Weights of a small transformer language model: 9 layers.
Each number is 50 + 12 x the weight over its row's rms, rounded and kept within 0 to 99. Layers, rows and columns count from 0. The size before them is the row's rms in percent of the matrix's.

# v: layer 4 attention value, 576x576, rms 0.0406, rows 15-23, columns 0-191
# o: layer 4 attention output (transposed), 576x576, rms 0.0392, rows 15-22, columns 0-191
v15 107:31 60 56 43 46 39 56 64 31 50 55 53 33 70 46 44 44 59 51 71 33 35 52 52 49 09 44 45 49 26 47 65 50 62 35 44 72 34 38 43 39 43 52 41 54 36 45 43 42 35 37 32 51 74 49 58 33 36 43 54 48 47 53 83 63 53 56 60 50 43 55 40 45 48 24 48 43 40 47 42 33 42 45 55 47 57 64 55 41 48 60 61 58 64 55 47 37 49 40 44 36 48 51 36 53 52 50 52 58 59 52 54 30 67 26 48 55 44 40 32 56 63 44 60 60 46 42 48 68 44 61 66 39 67 56 45 30 42 60 28 80 56 52 45 67 39 55 47 56 45 42 32 56 30 55 59 59 67 53 40 76 51 38 53 45 46 47 71 36 46 57 59 31 57 32 43 50 42 39 25 58 49 44 44 66 43 49 55 47 45 55 51
o15 108:40 51 52 51 67 43 44 33 47 67 49 42 31 48 58 45 60 61 49 39 39 55 56 47 49 73 58 83 57 62 35 59 64 55 49 55 56 74 49 63 69 53 48 86 50 46 40 57 48 50 74 38 45 51 55 69 42 52 31 40 20 58 64 64 70 49 70 38 42 45 45 72 34 28 55 35 53 51 69 58 26 56 49 34 55 61 33 26 49 75 35 60 59 65 39 36 51 40 57 38 63 43 46 38 56 64 29 54 45 70 37 41 44 63 26 35 55 22 48 41 73 45 42 54 57 57 60 55 51 34 34 53 50 47 57 53 51 29 32 63 45 41 45 52 39 54 67 51 55 33 52 37 59 55 35 48 44 53 82 61 86 67 38 73 49 46 42 42 63 62 48 62 48 60 34 49 91 44 38 62 57 49 41 54 58 62 38 36 56 51 44 57
v16 102:49 50 62 42 60 65 32 51 56 53 42 73 46 40 59 73 54 55 39 49 53 41 64 54 75 42 44 51 39 34 57 37 66 62 40 39 60 46 49 59 55 71 49 57 46 37 42 75 37 30 27 27 44 55 51 55 42 62 52 52 41 49 36 59 54 32 47 42 50 42 44 46 61 49 46 53 63 41 62 37 45 41 58 56 65 29 48 57 43 23 49 49 54 56 44 49 53 60 44 47 48 56 64 53 43 60 43 68 55 42 34 47 69 55 44 57 42 48 77 45 44 51 65 71 49 47 42 43 43 45 51 38 34 51 48 45 66 42 38 39 37 62 53 53 38 51 60 56 58 33 54 52 61 39 47 78 50 47 56 62 42 64 55 54 47 53 46 58 76 41 36 52 38 48 60 58 49 51 35 44 56 75 43 41 48 76 59 37 46 42 37 45
o16 100:44 48 66 48 65 66 54 50 46 48 55 46 45 31 61 74 40 49 46 52 40 33 52 60 35 71 66 80 40 62 50 72 49 34 57 48 37 30 63 51 52 61 56 31 54 20 59 70 67 68 47 57 53 56 55 50 49 63 56 67 37 43 49 53 41 65 54 49 44 47 26 61 60 36 47 36 61 46 74 54 69 53 50 52 43 34 51 67 49 32 61 53 52 48 58 52 50 44 41 31 50 38 65 39 40 46 48 41 63 43 43 32 25 61 53 39 22 49 51 47 49 27 54 40 71 45 64 58 48 37 41 37 58 48 46 39 57 51 33 31 57 57 59 66 38 54 61 59 71 39 61 54 77 48 40 47 58 54 74 29 60 63 75 60 56 56 53 74 58 55 33 67 44 50 50 49 66 33 55 59 38 52 45 47 51 54 58 38 45 50 53 69
v17 103:64 50 52 37 53 44 24 43 42 63 61 63 39 60 47 44 45 38 57 40 68 62 45 41 34 54 66 46 38 29 77 55 56 60 62 40 27 53 29 56 50 53 50 45 25 58 35 47 48 50 52 31 24 34 49 47 32 55 51 48 39 56 37 63 99 05 60 35 70 33 34 65 46 58 48 61 71 68 41 21 52 40 31 47 55 57 45 54 55 40 29 36 39 52 50 56 47 34 28 40 35 50 39 64 29 49 33 47 40 37 51 70 52 55 52 49 34 42 59 51 43 57 60 62 67 53 55 47 64 62 60 41 30 51 55 45 75 46 61 61 65 39 50 54 51 51 32 43 54 71 41 41 56 51 65 48 39 54 62 51 47 57 40 46 62 44 61 55 70 56 44 40 39 50 28 48 57 53 50 39 76 71 62 39 78 58 80 54 50 44 22 33
o17 104:48 63 67 27 51 30 42 56 50 39 52 39 53 43 72 47 51 46 43 38 59 40 56 79 44 46 38 44 49 42 59 60 26 42 57 30 38 40 55 41 28 61 44 67 42 54 52 54 54 59 58 55 33 57 56 31 68 62 72 51 51 69 63 55 45 36 27 40 55 55 56 55 41 26 37 57 48 45 40 53 42 38 46 47 26 48 28 38 57 22 53 68 48 78 57 60 44 55 58 31 77 48 41 52 53 56 65 58 53 31 76 48 46 51 51 27 40 45 44 33 39 60 76 46 47 39 50 57 66 48 53 59 59 37 68 50 48 55 49 51 58 48 45 55 37 34 59 53 54 44 48 72 43 41 59 20 53 67 45 51 43 35 39 78 43 59 58 74 56 62 37 56 52 51 64 43 51 43 41 55 37 43 61 51 58 55 57 46 42 43 38 61
v18 100:62 35 48 41 63 44 45 55 41 59 61 31 37 51 49 49 39 61 51 48 53 46 51 62 42 50 80 58 58 85 60 38 30 32 35 58 31 41 44 51 56 43 36 45 70 47 55 50 54 34 51 52 43 58 42 65 36 52 56 48 59 31 52 47 54 29 42 40 38 51 60 42 35 32 29 47 54 46 45 41 52 66 67 71 52 32 45 49 46 29 66 42 52 50 52 62 49 41 41 62 55 39 46 31 55 57 33 49 32 52 36 73 54 46 62 66 73 61 41 56 45 36 53 29 44 54 48 58 43 36 62 60 56 30 68 61 51 68 61 41 76 43 52 56 66 19 41 63 28 58 51 39 52 95 38 45 49 44 56 46 48 30 53 43 46 47 36 27 33 49 39 45 60 57 50 33 39 55 35 56 46 32 44 53 36 47 67 63 83 49 50 64
o18 103:51 33 61 80 52 32 45 45 61 49 44 51 37 56 61 46 51 49 68 47 49 53 42 47 42 61 43 42 51 48 59 38 46 58 49 41 49 48 35 57 46 44 41 63 59 40 57 53 54 65 47 26 48 44 54 21 41 67 56 32 79 49 45 42 53 60 51 60 57 62 63 20 43 77 53 41 35 44 60 42 49 49 53 59 72 67 64 61 42 41 34 46 61 18 61 59 58 43 47 74 50 70 52 71 37 58 63 27 48 39 52 49 48 60 55 58 52 41 49 60 24 45 45 62 33 65 37 64 50 67 29 71 63 60 72 37 39 52 50 80 60 51 51 46 47 59 39 44 19 44 63 62 49 45 39 28 43 58 50 42 53 63 64 34 52 51 57 39 31 61 47 48 41 50 56 29 44 34 34 54 53 59 58 58 43 52 43 40 39 37 44 45
v19 097:59 50 67 68 46 68 53 43 58 57 60 33 68 61 32 44 40 53 63 53 41 47 50 48 57 81 68 63 56 74 45 39 34 67 54 42 52 51 60 57 50 44 32 50 53 65 29 38 45 44 64 70 41 38 33 41 66 70 39 50 67 64 40 40 37 29 45 40 44 62 54 55 76 44 65 52 45 53 78 69 51 45 67 76 48 30 55 37 57 61 67 62 46 67 36 63 43 43 48 27 53 34 40 40 55 55 58 57 47 40 42 37 44 39 35 57 69 39 71 48 26 30 56 45 68 40 62 30 39 32 70 51 72 45 59 34 57 63 45 45 63 64 58 54 62 42 45 71 44 49 69 43 59 58 79 60 65 34 49 46 36 70 65 39 51 52 34 21 52 39 50 58 53 47 51 48 47 66 52 37 43 50 35 60 48 37 50 42 53 31 80 51
o19 101:60 50 36 46 56 44 40 56 61 39 51 49 29 53 42 70 42 35 55 51 63 57 63 30 66 50 67 69 61 65 55 52 74 52 49 70 63 28 52 66 51 58 56 51 71 30 57 62 37 45 46 61 45 54 49 57 35 58 48 42 64 39 46 43 46 43 61 69 47 48 53 34 63 68 39 49 51 56 64 43 36 38 65 69 94 72 55 80 38 65 44 33 47 41 75 47 61 43 51 20 34 42 58 53 36 53 58 56 52 37 48 68 39 63 61 62 63 28 44 53 48 15 37 54 42 45 41 35 36 47 43 44 35 54 63 27 44 48 54 29 74 32 48 46 43 49 59 45 52 69 66 22 49 60 37 50 50 65 51 57 44 54 82 42 55 57 61 47 52 50 63 37 49 79 41 47 50 50 69 57 61 57 51 57 44 30 33 40 53 45 53 44
v20 100:46 67 44 52 68 57 54 54 47 56 38 43 46 65 44 33 53 78 64 58 19 41 50 37 45 41 73 55 58 72 67 51 44 35 48 54 36 39 49 63 61 26 53 66 61 44 56 52 52 44 67 76 45 43 44 43 43 53 62 49 49 44 51 56 24 47 45 38 41 35 61 55 65 40 62 38 44 58 76 58 50 61 52 42 60 60 24 34 47 71 64 62 44 49 42 45 42 42 62 45 50 54 20 60 38 47 48 68 36 84 64 46 42 43 38 50 53 41 36 48 56 32 47 32 52 45 55 45 53 51 53 53 62 33 72 47 69 24 36 39 46 62 45 62 54 46 53 51 51 54 70 44 70 68 60 60 65 53 47 68 59 51 52 46 54 49 53 37 35 49 60 54 52 54 65 46 59 48 61 62 60 55 45 51 54 41 32 51 45 31 79 53
o20 103:39 47 51 48 58 40 53 52 54 44 60 39 58 65 48 49 48 54 57 40 40 46 65 38 60 39 53 34 43 69 48 37 53 54 32 44 60 47 37 40 72 44 71 34 59 31 20 45 51 57 38 53 47 65 41 59 50 54 76 71 86 52 52 73 52 35 51 42 51 36 62 35 60 75 46 47 50 55 52 50 59 45 64 30 65 41 55 53 45 57 47 46 46 42 62 25 42 62 55 53 46 27 39 44 33 45 53 39 34 49 64 39 60 75 44 60 30 32 40 38 49 23 40 37 44 34 47 55 35 54 57 55 44 58 50 56 46 49 59 45 47 44 62 66 58 66 50 38 54 48 45 32 44 51 56 53 62 71 69 56 45 58 48 49 66 53 69 37 38 54 41 49 57 54 41 40 37 36 43 44 51 54 55 68 44 36 55 65 43 55 59 59
v21 100:44 44 64 55 70 51 65 47 46 62 38 63 58 43 35 47 53 59 43 47 43 64 58 57 64 45 44 69 46 34 49 36 45 58 46 41 49 62 55 48 37 55 42 36 44 55 39 41 55 64 66 60 53 62 82 58 68 56 31 50 60 54 51 43 20 46 43 31 34 73 52 52 77 64 64 49 34 62 41 24 35 35 63 51 49 64 48 61 54 38 56 54 52 60 49 58 52 55 52 35 46 43 52 36 54 48 73 68 53 36 42 27 52 59 40 56 63 43 70 50 39 67 68 43 64 56 54 45 60 53 48 54 54 67 58 20 51 50 52 37 38 41 31 58 41 39 61 45 59 44 38 46 45 40 67 52 70 35 46 44 71 77 63 60 51 48 48 44 56 34 52 57 66 49 42 61 47 37 61 48 42 45 34 31 35 36 56 60 51 54 38 63
o21 103:53 48 54 39 51 68 38 44 40 33 60 42 37 55 51 43 53 63 61 60 43 58 64 35 43 17 61 57 49 50 72 34 62 53 44 56 53 47 55 53 44 43 51 40 49 25 70 49 51 32 56 54 49 58 41 48 63 52 56 44 51 51 19 45 17 46 52 52 35 35 53 53 36 66 38 42 47 72 73 59 23 60 69 24 69 49 47 47 50 53 40 70 57 51 18 56 56 67 37 33 39 38 65 27 70 54 53 63 64 49 24 42 24 30 46 65 65 38 53 38 45 55 55 49 63 27 58 37 48 56 35 30 51 51 42 50 53 51 62 53 45 37 38 33 35 47 47 43 60 59 30 54 65 48 64 70 63 57 33 68 48 61 70 37 56 64 41 59 67 44 55 55 50 37 53 54 69 72 81 58 58 58 57 44 55 43 46 41 41 53 39 43
v22 095:63 61 49 45 32 63 53 56 40 59 34 50 62 43 47 45 52 55 60 62 42 59 47 61 44 63 51 46 37 31 59 65 40 57 52 43 58 73 59 64 53 45 37 54 44 62 33 20 28 53 64 33 40 50 45 40 33 56 42 46 37 31 39 51 42 39 31 27 47 41 40 49 64 71 63 56 64 29 75 45 31 36 56 51 47 65 35 34 56 62 33 39 43 37 50 66 36 18 76 64 39 34 28 51 42 56 42 48 50 46 55 40 59 12 56 37 30 47 70 64 47 39 62 60 48 71 58 27 41 50 57 33 45 31 77 46 41 65 54 44 50 31 42 65 28 46 43 46 33 59 53 47 49 58 67 60 42 64 40 29 51 45 37 51 46 68 43 65 21 43 39 60 55 60 52 63 58 61 50 33 85 58 32 32 38 54 34 48 71 66 50 37
o22 095:37 56 45 44 45 43 49 75 54 64 47 28 56 47 78 81 44 63 44 39 31 62 46 57 35 37 47 49 45 64 43 77 49 78 48 56 71 51 40 45 57 48 47 54 38 58 45 35 46 56 35 57 43 60 36 55 43 57 64 65 57 55 77 60 50 71 46 47 46 46 58 45 28 57 47 60 71 49 58 49 44 51 50 57 57 59 46 64 53 60 67 36 46 84 68 21 40 51 43 15 49 35 45 32 62 53 79 37 53 47 65 40 45 44 57 54 21 34 30 34 51 58 58 47 43 58 41 57 41 56 49 45 08 57 72 44 72 51 34 61 45 60 29 43 41 42 64 49 28 55 51 49 57 57 60 57 52 59 40 51 69 37 44 32 57 53 44 33 59 42 50 59 60 64 42 46 52 43 49 61 50 49 49 48 33 51 47 30 43 58 33 66
v23 101:65 53 41 40 74 57 65 55 45 55 61 55 52 46 40 57 58 62 47 54 59 55 56 60 34 83 46 63 34 34 69 59 57 60 55 40 30 51 47 61 51 48 51 50 43 50 44 54 36 39 32 47 75 56 53 47 37 42 44 50 65 57 57 65 39 58 53 50 56 52 54 52 57 53 60 51 42 62 44 33 54 62 45 38 59 74 48 52 50 60 24 39 71 46 57 56 45 35 26 32 61 60 43 50 39 49 36 52 52 36 41 28 56 58 50 66 26 74 53 52 58 38 64 70 38 54 59 52 54 44 42 51 45 67 36 71 43 48 35 51 50 42 50 53 43 54 47 51 54 74 47 58 46 35 48 39 40 67 42 48 38 49 59 48 42 43 70 34 59 39 40 57 65 51 37 52 48 60 51 44 48 74 41 48 50 54 60 70 40 49 27 16